{
  "hidden_size": 256,
  "intermediate_size": 704,
  "norm_place": "peri",
  "rope_theta": 1260.0,
  "bias": "none",
  "init_std_o": 0.00997,
  "beta2": 0.99,
  "warmup_steps": 200,
  "batch_tokens": [16384, 32768]
}
Each number is 500 + 50 x the weight over the matrix's rms, rounded and kept within 0 to 999. Layers, rows and columns count from 0. Numbers have three digits each.

# layer 5 MLP up, 704x256, rms 0.302, rows 47-183, columns 224-255
487468462483437519480540453554494458627555484443504475432496501448491514470420510544516504323490
504421450598483488489568524502432500498511548491447527562454502481547524506649531462471507516474
513545588493499527468513501498528581559452569453521506415526580507419446524533483401505560511528
553450565529469466490470466551402489540524392430554565521461533550479533534504517495563533511482
484473517551505581483518570478401631487470490436533577555478534557481489625509505408545584476523
554480421496480478543454417467514476556513536556485577500440566513509531537450589523460553414479
473484464469494465423471502443517581415437483529591528521465502546540498480459550431455544503511
521607504485609683574461541528609427514487554570468523494529512510574541489520482533558472563496
597494462471498446485522475543540524522553505466546519498542532514512437502540493496540521540432
480483483465512571506458545409548438492501390527488540487499489547581480504495549493590489504501
523510557554520451575449447448495578561571454449567420419528494488540549522509506532549578480488
430498529484476515501498482532560594492443447496413595427401590569478541457621509503546517565458
444495499491512464486518455586523550540523537548506477426587625492603482512470498497562528512526
416594540469493472453467405507524458470487448526484502509533511525633536468596538501540500480461
544537453560557574505467483474466558495472496536467527423559512575471540522580494517480480501449
390526481511479450551489512515554504536475507432462599474473585522545418395455507494487459443476
532602502509469528521379524473449518551492399510517503504457513526530422490408428559531494486534
404554499451515533555474374534551457523551461497453531489517435494431513561502559482429543546602
545573547526441402484524476484522480515482491474541487562593433446463468496471512531584494474459
395510549541488434430503469601581546558444499532386564450464544568557465568487560444491472462566
435483570483501511469450554469446459447506505559514450519527521507480513518467522495425472544440
563538418387441518520537511447526532490586457479455541422464535486447447449524416484602550477578
459491484543525446485551416501519523414516460474460454460466506493465514551525543475489464418455
457511544425424504581424543444536542499565448483426476575458526521503499562519490460515485576548
433450504468597563589441415531495584476531511382477519446525531478518401417491473468532452546512
630527547427458539476461535502579474538432521499532504490539398581482530415459479551531441548481
404445413511488571525510456480529564424556503429494506449394529560446507559502474493529597555438
581518509547414529578515516501607399529510561497458393587473538435444555546534464457489532489522
498508518439475394440541515502499533511466472515565442569462490565507407376544498419514510438520
522496448443552478422496480500374520444487473590506484463410431509547477541500468497535534587467
470504473553520369476483496571477445491488424449477532496433489546556405472499532450482588455435
544357410453584420536525589526527513556511503536455496480516421544478618538626555501496515439506
494422472442542514538591432489465455473538513621510466458563538454502589528429520493477473492509
424507454455485506527527488546514528540546516555522497487549526497454500485428467456638481533512
490496542500513520564464543520492453415529535474587547541518557475517467512544435466498416583538
487479486483381484618503516458466540561516584459498465564490521530558519474513469462484464380542
455548489407547489436506572507484488621478416510545467546491484479486550487498471532393495533557
511521496486520460555470547484448408460509505496498495469509489375551469470503379497485532539477
485517522513426583464484433535520497581498567501487492453555575474499548519483507526521481570532
518527499428503472533555525494617485535588528526603571477517477542563454465394440455510477470491
487508457462467477516486516481496516533521490469510495516441527500473614512564511518506514525486
426510492464449490401489451496470500470474423472521447492508502476418612494465538591510464537600
504516531407533511581577461533623542535577520528435481557514416497516450505426510450456472402556
400496432498435525525392503480432546495414496536487474462445421564517435539504598525497531536492
473488623550472411521469581419528502444526548474437518560534566636494523551568521476491518454407
492612573569369520553513483422524454507452394435519599512509529477431599453531472410461507469407
558411443505594489546520547506434514480501407567574549495445380485484420525491509498485569547481
437389495533539573462489405533515511426531571513501450534534560474542462538516500517597525466499
385507536499498496456483386561452387556523428524437520565391464454442504497496440518437529506529
462478433506418477565559491500522534506519490451552617487457493495428527502469451459419581484536
517514585511441463539482589537455501428576423478415473447461490508564508514511513431478429469496
507425526456546482539403546526499637551564560511500614480576550469553513451541539571473465448464
507491555505455493440558558531518469519427571488474406556367459548431464474434490496535491462495
523468517461529476499576524557598545500536492476542549370485523447439479444502449505431539527479
522576566409546538536504589490440395521507487517471459535446535533499512455455563502551492475499
494425480412520554507593496484554434519554505594482499461383521504595487414600575549527420492457
420523527400576458530579431483538448558534476542449461538548432539570547503533491524473469510583
492462500533498480556482494434557602563494606511475545527503615467428543508552448521453484450523
475479543514461469471527411549507558443454503530387505448582530579451519525520500475623484462491
502485479608442584380466530518580535468530467436563507610467585558548487437481497455481428551503
523468548516519498528474536582421572447449515447468489522498455386448557461532586521517431474471
483547580469538527530434481517566370556579492502433498555540484531450551489503508480445526513458
527415518444455500525498496503465442427361391436608560563479454513504531485559536523486471591499
518434556537541532507458538582601435444528403553477518554554519509620527616525449445512442550533
546521457545492505513506474481438426559467510478470473482467436524640481551518566499507540521503
513596491525534514488499436458453431543545495489486461579569617467428618481409529505515461510587
529504526478573483482521529518435490526510604472449469496545552511496488489459599438671505465423
496542451463488451492544470499534477487421431462559462404553439447607516452526492430501483492491
593480517487458427480530531459470451572456542538544540504547479538487475605472495548511511530548
589526449437476491459468516559474453449518527439487479433496461469460499523521437491454538452513
467573446552522476571527543462454425584500489489480433497475479498487523564553492558475564545566
467534448439576579602431565510439437496521544473544525654525441524423451595460527423420564519492
516445466509432508405477520536513391561544419537524385488502383574526456602495496524427467442458
486527534595508474466519475442541503411522428552553530411499494504481526548553476503518494468533
464413457471440467469496461442547390454538595503431555474614502519420563522522456459528362429547
493576466489482470501519474555531501438496459582419401440396391532505506474506542421500415505509
489529438572510517438464447510438456521467386617429451484486467528507517498492464374509503437588
540517564452494436601502501496507562553472463485536528520468573513495558440529490541453480464453
519529497577490604415465524509538482535533469482517525403505524620392601437517468472468446499512
555522441516562478479618465457562501480499508469500386516466490485475449561530460484529493482501
546602447468510541567490448478555552448473473474577516450406526527507547509568455477535453522557
495459590526565538523538463542541411566529490494479518491497469492512452540505592467556411457483
535509551491383581577562541470497540508468534534452406377555470494420571461519507473498489528508
544500418540535439527503523542470433543597539380447517493471436507561570568425511479518551532443
499422503417532516428518459442534485500588498543436535495497402416478487572383566516555544456405
452460500430529547368555499540433414454519356537482514489422543512543606475549531529535618500544
513504528515525597533473514589541474507487439537508494500515552509501511548566508478434509494489
528486411457449477450432438544540587518462510579443531474590494455450453557475462488498441540418
364535520574548482414467376452449560433500444517477540477552601502543376448512503500547534505508
485441335461490517504388479415528401472497429545484521527511578458539529438538524518461442510550
442501479441589522563575566510408511453395492485431490452478471487465501601472400503421506486477
499503588472479515517597436452506473506511465528405490467482510462523511590499554514493519528485
479453553439513558469512484529535551549479537630428475520530393571511496506419458466519494499522
494495487477529486481539528428482465497499450447523536528534485477460486484451532488476549534414
566580505448554536443566516526426591482558493505512544429504513518512528470540483490475522548528
438514565442535551519556472560469437500447542442520480486528470630497478485480551507422565573446
546481516499448580465369567470486524478524524492566443457460394575516382523496548436398451519517
591515499512483437536450454496486599489494453576426490487562526468500480529499410578485543558460
534501509564487495517492558467456546485567466538547425513481551547565547525480585461524477523492
453499493495549542441549525482574551598539505469541532506514599550500538412544465302534473525550
500459473371522511509583526504492478484458509450500503488520532399500502583545489544460553509564
530469496502471489504427494524458499457580497475530497448575505503452494486429443501528554468544
431455519472507503567596510553504549506473505409564448516519561488419535468460463531453502520545
478478525541596572460457499500459573467425460512500500566491597501456500449593524567545493518490
479479475516536441515458501465562559536466501506511551519475440514505501545539464570500502556452
448554540431563482532609554462463542485458507511458539506500489520609570398526486533440552640501
564473498603548461537595531535422492498585508518469490418461505434612480497421558478506501511472
476487487456535534526517581541551472468461425423534528514453515430449391436470657453573458515505
421492405469561549468432512451469536552622454460540472427533453497529472503428576507469502378585
527415547555531470629531475472507456490518494542516476504475552437542519508604473445512505501506
413470407519418534482488597529484496486475453523499472453519595400530582443383424509529404519557
551466517605445559547475385476541430489539398541570510494392518542493474532444457533558633526456
558504566523451452483419511448513491472468554394453496469553493485499536530567443551571504499449
559511455449466539559498516492484450508484547589511567575486535561508497569509458476451564498564
487528482486451393504460411524505528530417491426495521463550553594508510489544554493410486481537
446584492458451457512522520540498406534530481540580526506481417487501469517432555435565550416418
553480516564470544487544550439391531584518522533498589625456546462467470461502533628609499465560
498572398526525467503466528532548524488422506540517430496428482372592525467522515564463441502464
511463486510499490509497547528450542469459519470438568565497488530448490514436479606536501526563
520526557590582540451566490534495563435525473572527400410540418590510641593549613567573543513463
463496497466536533509477526472468545397556492467384566441574481542521522450496482446532470465487
578475549546521547527606426467540461453507478537444561545547518555570572485426509475544452484603
563566471573488490562487600584468480528428476504535408496532454487439537514463472462568510458526
488486403643499499529427444510541494545474445554401503434557505413437505507566549465526469585537
554537446446519415479548446578585520544458370494541512501426563541482517508486451506577497549496
585555429514461524429533449514509532495527498534595505506482558538547564622581514542549536523501
444477501556464449598508514488510438579540493397545427483430498470500534522486528480427463622400
475518521472529508550541484562550434520602561451505449528457500488467434514391412584475567515487
448507479423460391469379385411477510396411498540522544456524517564548462499541433435517501534469
485410560521435498442538519434440542551524493517458529451592449489449361502541567546449454626577
480453456513497492430442447464492494481492518489415444504527484486440568487461481495458516491606
513537478614578458453406486434486575505388458458411553481431530395589518556507603495450472547537
494527423502485502624386515414513455526484501607553529495537465531461538462500504484521395506442
546456478531541490461496470437483503500503399503603469532477499525444500508428551444362466543539
470477407536514425464501446425495510467493585435490565537472494522558527508452541438489543526473
506514563510514459498510415445424540499476519536493464481495496507473471502555450485479515446484
481426472456544437456510527480552548502468438465480533488491566493454554538547537554478510468451
# layer 5 MLP down (transposed), 704x256, rms 0.276, rows 47-183, columns 224-255
604501473454556520529512495388427439426457502519449435502368416472538505517464436486398484460521
490509491433415442454498589558504446531514505493497484424391463451528473512566549486533516440465
408463528553583538502595491416511473592518454464509474475406519500530473496512422500493495516421
470595521524595489389516510531501444546549524614637550490574465416545467424600494494460498514504
478538499483487502458437541489440548460505439499369468531528405527550435525448509479527428509550
512477480518510478500509567501538500445579462534550457585542454485506374495532442502491489567521
495482473602468469588489502526510495503491505688442512592486479472466433517472627562554367499469
509428459463468543468536508511393516479456430491547541583528518473443437551544511501558537485459
518557538484537500481443457477575523478408502454526501562455598532497525485451431489527490450561
550520475497463508490507469478498571514526559495416530497476544478440481476553559514498454536367
466448414549530495418466430468382543581567462438483450467500452494509558423487443599458414446535
469480472481492597460556471584495469492502572597470539550446519530545513475531530472545446424464
568509463514570524444543515429498549424520492458495468498548463519503479514492580515419445519573
505480446468599472425482549497478512546422495394444510492469476489519473594458536430490520577540
527446492521480459506556591392482452451547551491577402520478463462496383571467457526588434518392
492443469506550414510460498518505487646417573452464464435471486492511416432504430461547534430486
510426494467419514558468420443437467483415500518492424505519469463500515500501507347532393436528
538547527571487544488560560523475429487495444594537512426510573530529478551463444487489480412469
496538398498456468479610497584517521454437459489579449488477505547602478424568549435499425420466
514415510546530449440539473472532459510446471527506479481498484489340470451431444530541542483442
523546583531537532549450532541463549481542457526508586567524480542515457492525451486496453505485
468484548525485473532519416605513484312538574527512480462487457502523487540518476502484477476559
521496547456371539548538489465502470495496538464514544475480474479437565464539628551487533450512
475521441596470462432592533456425551514532434421459452489440532477501510517491498535425474466451
537425471529421605450518485483513513546485554543496487446536524474537480506570411474460529515461
486563519505572467522580468501385514530436438509416506584590508499499536516533490421413488580525
415492440542392521571560472448505533540470436594486473459488572454491620551397436493535457506572
427538573487421532502423477471448475542487636408513505469498589574522526524470417464555506424496
537579499532546515432491476483463541500461403469465508540551506421400501420467493628580432560523
541465497496446515526514515464541483395511552464542447556480556486498543506541489472489513492431
517432464465518532516509465497511447524466467511450540438535455554455434509500510546442556487531
483529517566380563420479430510544535489411383437592486454451537523469507480480526526481527450510
478492472560458548485476521493471508546457520465524468488502473495489477541545511521530526428495
491421629435462606537474488501458400417448504487600449407457551476606554560499505497498424512573
626498501488505491467520449479549509429452414501613470443482569539608430451572553507474475558439
556547461506405424612444451450392453584487455537398592381423530482557502499482421527532506539549
515459434483487539465543470522391500577479504474559469440696500491503471467386498480463536581435
448553567412519515551486585417548542398469555468486513483497528585496447531396558468544472439480
504405515459481496430498544470533437592379483535541496561455508510508489509580536463534455513481
540479550511517522425561470479540484482567530574551453494507382364444441483410557590474473554485
554625512546531461507515443512528430583562525435483503547503369566457515553478563444505447520505
536513519526512518606523474488415549433524554558656497423526517544552513552516459474461582535598
476546506520518530463453463519453547484466492475554493485514488558539444489442549462524430554484
466515507570543571523434513548607473503528402495461405466468506490498574476581614415502523560526
507468312438539492558526524559514516530483510487468487562538480563524524546500516468547454515508
434366468518506535459578553514456483512458444526412461506463444520522460501563506500470423543496
458510505497556392490469552525476467502459514474447473523662506561462496499528420437504540475514
504455541483570643459495443496504475669482514506474464448442482487446527451480487498463493464425
546487525524504497533510519494434549551522598551559476547505498481583502494480466472505470552519
570509420539556491551500407582396533562495472473495477529494489529531471553483509557495520552450
467519484464499429460492476548476492457377507457458503583520393528499532428467547510609581553463
440520488469465511453477536562517455590486524446497432542386524527487520416463543545524510437448
496456595511542542434559654498490513478515526541471403554548436585460563437492491572495447460494
607569647418570424458529508499454605570459473408523573599567545490483534482555465458408437500462
517519499521515423578524466306532471568507530487500488531529465384416549534434545474499625440536
591528447438572463463512490539478591446469513480403482495519467510578450486505585424618520443607
472537519550467437530460583427467540532566512508509443521504571553504409491518480506483476433444
462527490503470498484420493401579574492490382497560505428498481500505504562520513503567470507534
534367430416540572512540478517567530514512555437482555499489565492526498477467454551457486510423
471501446476505427542520522570481550514471505505474530461553440546483482492560469527521516492566
531416544560391515506499535509541504569460508474506451514393533374479417491459534434411543439552
530503379429399464448511492449508606460585472555515497421504471560443544488413361495533469533458
492481437540508510399485565547517538450487538495507411503387535442570557460436543553551507493506
495477611519467522456500492530466588537502502496544470478477561442496448470487511474472479500514
566552474536523509480547599523504524532409458479526376443508547533527531497555446524477412469564
608492495484579508498439467573440417499506484514551571603482481563556449552485467454487596497384
490468586508472519570445460548436543488520455497584506526459510551522436576496437455433517489525
486481465445530460526531591509549497459475492460550574564615455582547447566467539556547526611498
512488520525502528442553432527513542590506587498574465521474482505504629500541562444443551649446
420575536524487500494545482537455441436446460568524566446538560504442566588433510494443503527539
548599471519547529495546526443456467485505571539549536499466492496450554405483418453422489466459
477547525549486492525497501555536510519455535474525560508576514552565454545498478516543462483454
480398411491566478470474479522582509425574457530505534474585441530555449449510484585484494511478
525443530447496542450427447496470628513489486456546493512458544456486533532547440486539446487468
490477481447447472515538619449513518555528449524468487477559432490463509525444581499537542504584
559495522489453471430527520437470589547409501519527503536610531513570500440476403531517535473607
463654555536492426447503601580462498610581459514441531445445463481523469485540469435399471461410
541486575522391493560526613519489542544509429527484456525515477525544481464508493544551485492471
441524520397587457483515543550522535514528506540564389549497394462386490468500504470478442385505
492533591465575461545445542579466510572461517465509489520448535522404485434500478584558482493489
559528580483496465436445488451496537587397509450435480563499480454441547491594451458478554511459
529495510470485430559457461515439415500498485488548502499591552430507531525488430429527402563496
463447441502503444536486471506473497511488448512431610409502431596612462556510513468538465519502
457488523525548502472545590554479674524456493554462479406507492475490490481494543532531508520542
515422454451502373504498451534514539398518479485447495402461658471479566424576502464518410529609
563522509522604434486460558509544489558484395530495482476543522536443524469453495501436456431561
437473472590508428455526532518506434555574524464515467481508487474531493487548588482485502447511
471454518525566428481501425463510478470502386492471482541566508600624444495512448495493481549531
522495556543360501500547549515470546551468545524550528475466505507493571572601513489513551553477
417499495555516477534500484514483536531501563472514499460381573457519461431484400558509485544462
494479506456559533524507445521512584536459498514502472485478473451558490546400505500498579427439
500393443417589539495564547485439491543620496553536476528529419455443535555430495453455516506551
495464501460451533533418506558548534463450494476558536530550498493495497454462428524540420555475
455529551574447509504552534487586402377535457479503502493534521454575514488436414478468480471533
539485510506458532487486446455512522545485566515498567477537503524657526514513595476582520535509
457586471456432465519483507559496535405461487516537459429529562563502437452476487438491422509452
583524406577568521538520614596513511565460483460408544503538559552562464439517482425400576464463
514435462519465565467477484483483542465478587583475457516453473452509481419448439527451493578524
438482457442519516525562437490558470550511533509500482565458486439468480525478400546452535543478
491536592479500558450461431546464481528438572575493542425443406528515558544530457548507524499437
518488505527472493600472463507540516529542502405444530480550463524546528463525546499495385610609
575452536526477580474593517518510474455524553563480531374415471546424520524476504492509507504610
545506532474538463541402467505547520612414422514512512519491512563516467523481475514425446540520
578486368456508469455444489469559462451447512486511503526512463470447437521469571461483444465513
607451487522563604517462417406458398432635482481530514463484480400577478438467473551464557534430
454475487468482492547517526459457466539452497521627485517390531501551565407497479533451481468506
575538471447553488435542545481516528388417475491536515404513469503543490607458532494541466542431
527488459489489512589546495565522439515490437420495524551541497473421552555533485530403474466519
509425452521514436520465611455517494525445530529487380507527495524473492502457508547510486517461
491570475469578491531498435556599402622547607498521562572568486499507507545531514477495540562518
491537460541527396443501469523463529526498496518603508571527477498540391542459618521500617552469
530521482541518487505585472492471554499566500475484457417453484495482479572418482479468495453406
517481563608457560509566529568499571361515436539524473466456382385507573482472456584477480494572
419525526416508642518480574465492513462576451555562492432511491495480545506475488401503436504564
536543484461520596488557530478467445504518457494558426352441518596508526473491552527528440522519
587490439579460486506566526518494440487492437525553457498556624458471466466529388573532527614398
554526499455415507586470512470544467553525472454505493443419552462638524502550460522492488521469
579410371519503455533481506472509537520532459505470526429485551510537472474585485535541509486560
499528407562495487515453512440441481545502517511386456613486411442478410502513424457492551528457
437424535463531582521477508509415473572461450614497602460424491474552527465420538568514542523429
550538436532541445506527494498440463580413468540514507454501508448570540436494434530509622574488
527507487409559420464425467519470499465494531448515532490435518522474456445478421595515467530408
548487501578485546385490464436500477542436395454455418504463453574583517476530475549475532380491
476492478495470512513517450544446533539576439473448427478482507588582549542409506463558507458511
451542504501499518405569524555490629544490484520497493544409434459407539506522539574534447580563
433586406568584503552495503494574474543477503423584534515527584545543470509516399494513561491475
426404530471534585532491598524551457491599510536521438471477519488468470467451592493458575431520
613557510564468446516473483473483397474496591453450461481494514445528503462471532522452506463393
516476554543502491448460532545496460467527494480425479482480514357473528544439526462564510436612
548595462532502562501432467408469539435512500553444464495531439520484592465447369494391525511496
559468473451512538506489523565491662561477454535493449511461516494420472466533532484594593441628
529448418455425473493448464506446609517439546470538565550514497530446466532543514490472400508479
451537558505495476463543499501485598472467540552557393486565464554500581545517426626535497566514
515533481546452491485577501485489533495499580484482469477475442488501447443472536504486531553426
454415470450441461564484479575544441486501532454537512452447467516522482495440579518489486518429
442551494476438508431582519540499515540524503419454630451482475407587612398525462596536611474453
546475584546562666547496480465553470486525440486525590505490442544521482401473508582491545426470
# layer 5 MLP gate, 704x256, rms 0.295, rows 48-184, columns 224-255
500520429530495489471505568420544492514458514515589416516501536627464528523433492506569475470515
423507518597506499522504488440503552430476416497556465468530570537507597462541524473489557439614
521534438510483532500433547451526566479481522595509547567526491504460454470512473478468516442522
508469505509555465507448433466502529469531497602470557447487520477479460361457532532461495521561
502446495517450554493428511458493561496481511547576503449448484519538517477387541459467659491482
550526523531501429538618495450470479476598475496526458482556501577461502539512548472459565508397
473461540452554492490494505541600529549517621468486455510433543482474523477575387515482522375565
513474419453502401490492501511457462434486499529410528529429482537464516434507536460413445450488
564536527554550567561464423426545486600510519514509458477528604433505462501537590523545452508501
435493496498547523497469555377493608477483526545379525566475567591517438564415495451515556445577
429361544458489458495479504476466444480554569428428534587480520575491592510481443481540396450433
503538533405491478557541456537434528462573398433469475521430382480507491489523486455463558490461
460509549547457587495454456560502418471428537520590541552499500533439558453581500507490481492484
509535556562525502554549463420583473488442424502438458476523463447505510493469483493544453499411
432488533508513480505465496508507502597391518466439587466518500552479510513485452559471540441477
570531462426486553454498481491457501538565507567507479435571450545491569537434478523557450504565
448461554475461563610533470444454494505460416429550551461459569544480572487553517423475512590492
468401539435514538519482449481460490525500530436494540540463542493499527432526538485438440443530
529407530531463553543469382454492561449433401546595543497502525440524484541558532586480474502623
535511488474465503574568532485443515518494444429519500527565527485468520468513479481517456558487
477510486546431516597591493517486502460507582468540541471510456456494488613473532516552544539458
461355597462592482488494500522511493528568473607514435437479553475594516587549493507481468544614
564528420471455500436500538505470492412569466474398552564517509501456422539471436513472523515416
560455502425459507500450469374584532445419495532535509582465462600515461508497552514390490413501
550461525505516548429482556524506484546540525571523571529391545462466480546445551489500463391461
485463523424533455514565590433395432492382573618448497531515597575535487520499582457530519478601
505504449476461559580505498524506543560474442472544544511487525412518467468436463474519527504552
441371550493468585588480507526469434435535487433502503519485468481483405581485555568531460504521
568427528444426537489484528503522513513514490494507558451481472467521532599426419497557453465439
476408474469460409488571476522485468569554524602431541448579458483448462476482581490504478446478
485528467444447445490435440516507514478453486478673507519458467537568613461666478536499527469482
513497459608504530503513423487468539550546510471501545570453547566440433576490474543502448558424
527540492472494432647465422453467519464519525512428511445452476529519350494535609493443535484412
422456450451512516477403482400478596495536563539477532450449516464475504495439457492574478526542
489467581461468555541487495424491548472497476582578511555535543438506556458494462528547530459400
559463553486492537625489542493459551496577498437565469497526533545456537464561561476456428669455
589446432479516510482546411560430508456464484413468497611441583475460478535516534464523423499454
548555430468559494502497522483516503522596559505486510467561534476465548545531535472547541510480
483457513522507456435459580538527420478517514500550539469498467528502557611517480516482491460553
540515454524570569514502513506529576486489436553471508447493501481594513419536473524511525585567
466516503594513495418527492417488556549650478420530539491546473474435605450485549517498473501546
401384487470459554456480490418455430594586493476570522531456443581525538497559484500520424535446
551503527407559399486474538556523465509539444542522544547517428516449557421518412449556427439478
494561515592521456427547519463519507500628495524458601483461445540492500534530516538499415552528
516478539562413470440457468492498491433525424471503523454484611421447508468474502483550551510461
511432493573472457524483479464465535506525464497514430492494515580487492457543523494484484433432
496546300473513613467452404492519517528473548478455521377428451468503467532581515528504552562526
486490422483483550557472415447502495555541439471521495479461540500442462538487506531508520433630
568518451511591557484593522428541479477429515419474403512465460556431505533500454455546497518460
573480523473517519600559465537443514470526448446485474486445453582526531502561512526519468533577
490544475490492423530524498525508522497489563491519555459429454550466485485502515430547502508486
506409490542428522445552491595447565546624517546542426481431445546576515527485514511480461416452
560405475456510458464557442481451449451572482513483402542515443481485453468489485483474479467539
496469522678385410483447532587544568458422478566528489488483487471528567441556490498577465480471
516455430531539490492509523588528501556533589580516559468458396481504530474505508471522413486561
487466526461481466479506484429502545520504544502551565464509507415505505511471458561599506493472
429526520445473458515568528574489532499423378470486516451433411510500485470533535421481456453525
392439427502400571492519508534510546464543539522495516461413581521441518393514449522604464448448
513516542539543467417583488447538470543495553559559473487432468499559493497469532501473469469537
542454509411464452517621447550533469415457513491530591450520474543498388427540547486472372417540
523519493449536521584435504392461402510412519568553535478573442539519511554318461492470481465426
487507556466448494493493498489486512470561541568624479464467495462478518399505488519416438485415
501475509505447509519533464440456466555501588407521388513536521506513415387490513491481565572475
445533478476460500404546504532434555512519512475520480552471478573432503468512480460451547479502
521465442521461419494510576495479512536554442531459439498401547470519473466496535481429455509448
499474464497500461519645532587459482493528514525493545500508569405474513526453554373530454543453
570552487615481517479515537520582504501590528522507565473529472452506479466530504529467512511456
618506524555477448535483497509515528481560544478459523518498530564482533518523478452470581390507
479449505551467523488589562424414457576552550396475448468531494533543590433567539502568422523516
643469406417503461604546442469493538433555490506453529537511501471558576479502525612415564435478
393486461543475466493568410508469483563477535516553488417531511562526542448491511589511484440447
506448407460503588529471550500438592541465389556453432528513417614508506516509500461474509598543
531513377421511507530379535570536548510413428503445492463410547428392476477466490550530498490491
394430573502562539566563547467492443465467551462418505546493556459461452454523466471549550435463
535482515513560452500513489539585420462472536526494483541554494432502591482569468512521545492479
646480574445536511601546554498555490459509526484519495518413482501527503430530420505460476509422
490487444553603451590576498442434501556476500563423500459454459442508464480454477461547505521482
456412556457480475532472539386535476582518470503549520574463528612494470577383495494528449448457
528571470515478566486479490488486455561521472509430508491456529475452494418580453561464552445435
569530481508471475482455548510507537487528439519452534423488494473488440569502494446560446457541
376471455480434396477541464578448554447534496547566422465551484511487490465471531458489526486497
400540565416488456482511547478543480502503483513583532523478533425480508430557478458524499588421
499513497512419605588551452447467470478492437576572472439496496531593594439453516576527589467433
549511412574586487477553447417494589434594420491423523453511470436598450398507491441531480614471
574435409441503468527468493431525590628411492521471543559467504476497513516499449478542458561489
519447507469557538454489506578556430547497546499552569500570465487430385521613485482595588475502
598550521497447467571416537536549602538469482524499406516460552531536537442539547565474582429551
441535499559530415488524457520388569415510448573527512417468481541510386426531559420496444494512
549429529518509564548470476471447551519500388400503460582376445451514427546437526568461520519553
549442407527531447594452463440482448541462475500437587472524543514399505574480473503482548527565
459612520479519488456535592583409478523520473591464510439559507525411497486530507502499509494466
402491486530408479403543539457453562483541468485452540488593396503453470484540450540394593478539
416588528555444474431524493519523528493427455511557433432485502561503535482562513498445499500562
517514447555450518479469502498467481517497521510402512531511532487421494510522464477477502375527
548500573512530489515472512488481446508488564450486663421518591473463480527508562533508370478499
444444467554497454496522474517563447506459460597542493467557464519441459485560561487560431513409
535515474426518475592501482563444457498457527545503614537552538398553573561412505541504487361456
581509536522441469498384412574606486522481562469510509588526532480457526526482458535520473463470
581526498534506479506523509431381458504528480472453495461507446451426497549514524514530482478471
476539503590493412539492504501494458547496489567573505492458398520488516514503475532513444440433
615535557539505420497577588545503451507524478509535526536396518563523505454457575442449480510511
502426479471520483482598553588561493529580472407493468463529543469483531492392426511559482485515
470531513465496368583540424536556491571511474544488453472454462550490551521508513509436611460431
470509541511437459402500518541471545514487434529419483478499521464509559503541552563503496497443
438512547473514464589584518569637498452435554504444487513489513511476470634473529455574470462515
472429434495534506461539407560496469606499549494448480419494540506508526403543546446477467421497
506539481428567461612506554548513471485574433423477568515478509448504528444578505541540504527498
435552628543458466528512642481451479503534481494456464525454473515447438532510574578508506494554
501407525545486547562471441472510416548485515533507463532433442407552561540527493473602460559482
459448529429522446558488425534477454515509513438465482513470509442538430516480502538362581450545
525423522382437506535410415441494502564498497484566495518469448440516533414473513450480451419434
540542505540498480553523521508560514438468474552519491496543541527563517498522479430340533485492
573501479498540512513539489612499437466516493584479475399552582504559483526476480509555560557490
469418413601497524507447539444490468430501449511502544570519557495492457544469482545573562422543
492540501479581522541411417418503488473533480513491492584490521452579536517488505552477509524468
431623516582526450493501477544532530518504516449467566473523556343550534538464547513665496419529
494558553482515545575559502561461440461473389492473500500512488388586497518528487491479491538419
446521465465483551445591494502537412504489456513588506406481492424428475496516530528517391475389
468409524554506510530503545418539573485506494516501543489439539540437481467548536467487492507533
520541445456485481459441552436456519401457440514455497481537467518519533544440500461558560509452
581494536475558550465429474453336484526539527535486534502530531421441475493429535485500471527592
489466550478529579554517582481472493548629473537502508497497578443486554493500455411534526543556
522500527476556520470561402514566462587559475483495658545505564569576487416499398443454450505487
559481527568453449624544596455537437631485355508474562494472461598389484520476458530434490527492
449440512483446509443529526519563477436538630484547480483475518516435544505430478468517436529440
498585506489541516509472482411429522521523523580415549528490533513534486512543567542482435514621
497528437473424509439462479436537589509492498525512563502457422522462462576586600428618502450525
551441424490501487481520486494518465437522467541562526474445529587520504540506396562448563549490
517585437568486488599521488469432407471462470469542441543495477454443484548483533545408515456503
541500546437444499508533500443481533568548595524438551494433478482525572487539461488460467468535
537463534447463364468529507585508559459391475493489562463453473428569474542556533507493575596516
584467589477394423491508543487489418462470573440498629493466459476467505604468468497495560482464
610504587594469500475466540519508485492532600512474589413595457482482489536479502522554517511524
462422410527469420517492411518503483525496627473547494528426425474477475525571538463539526504531
526542483581472564545507522386609529486503529514464476512489506599555507506444536417567464484607
510483435506515515440475470499578546490415488474479482476442540411510544558550488439439581585469
537519502463505495501523571502585418510522534438474572520524538506601476531535431437511470505523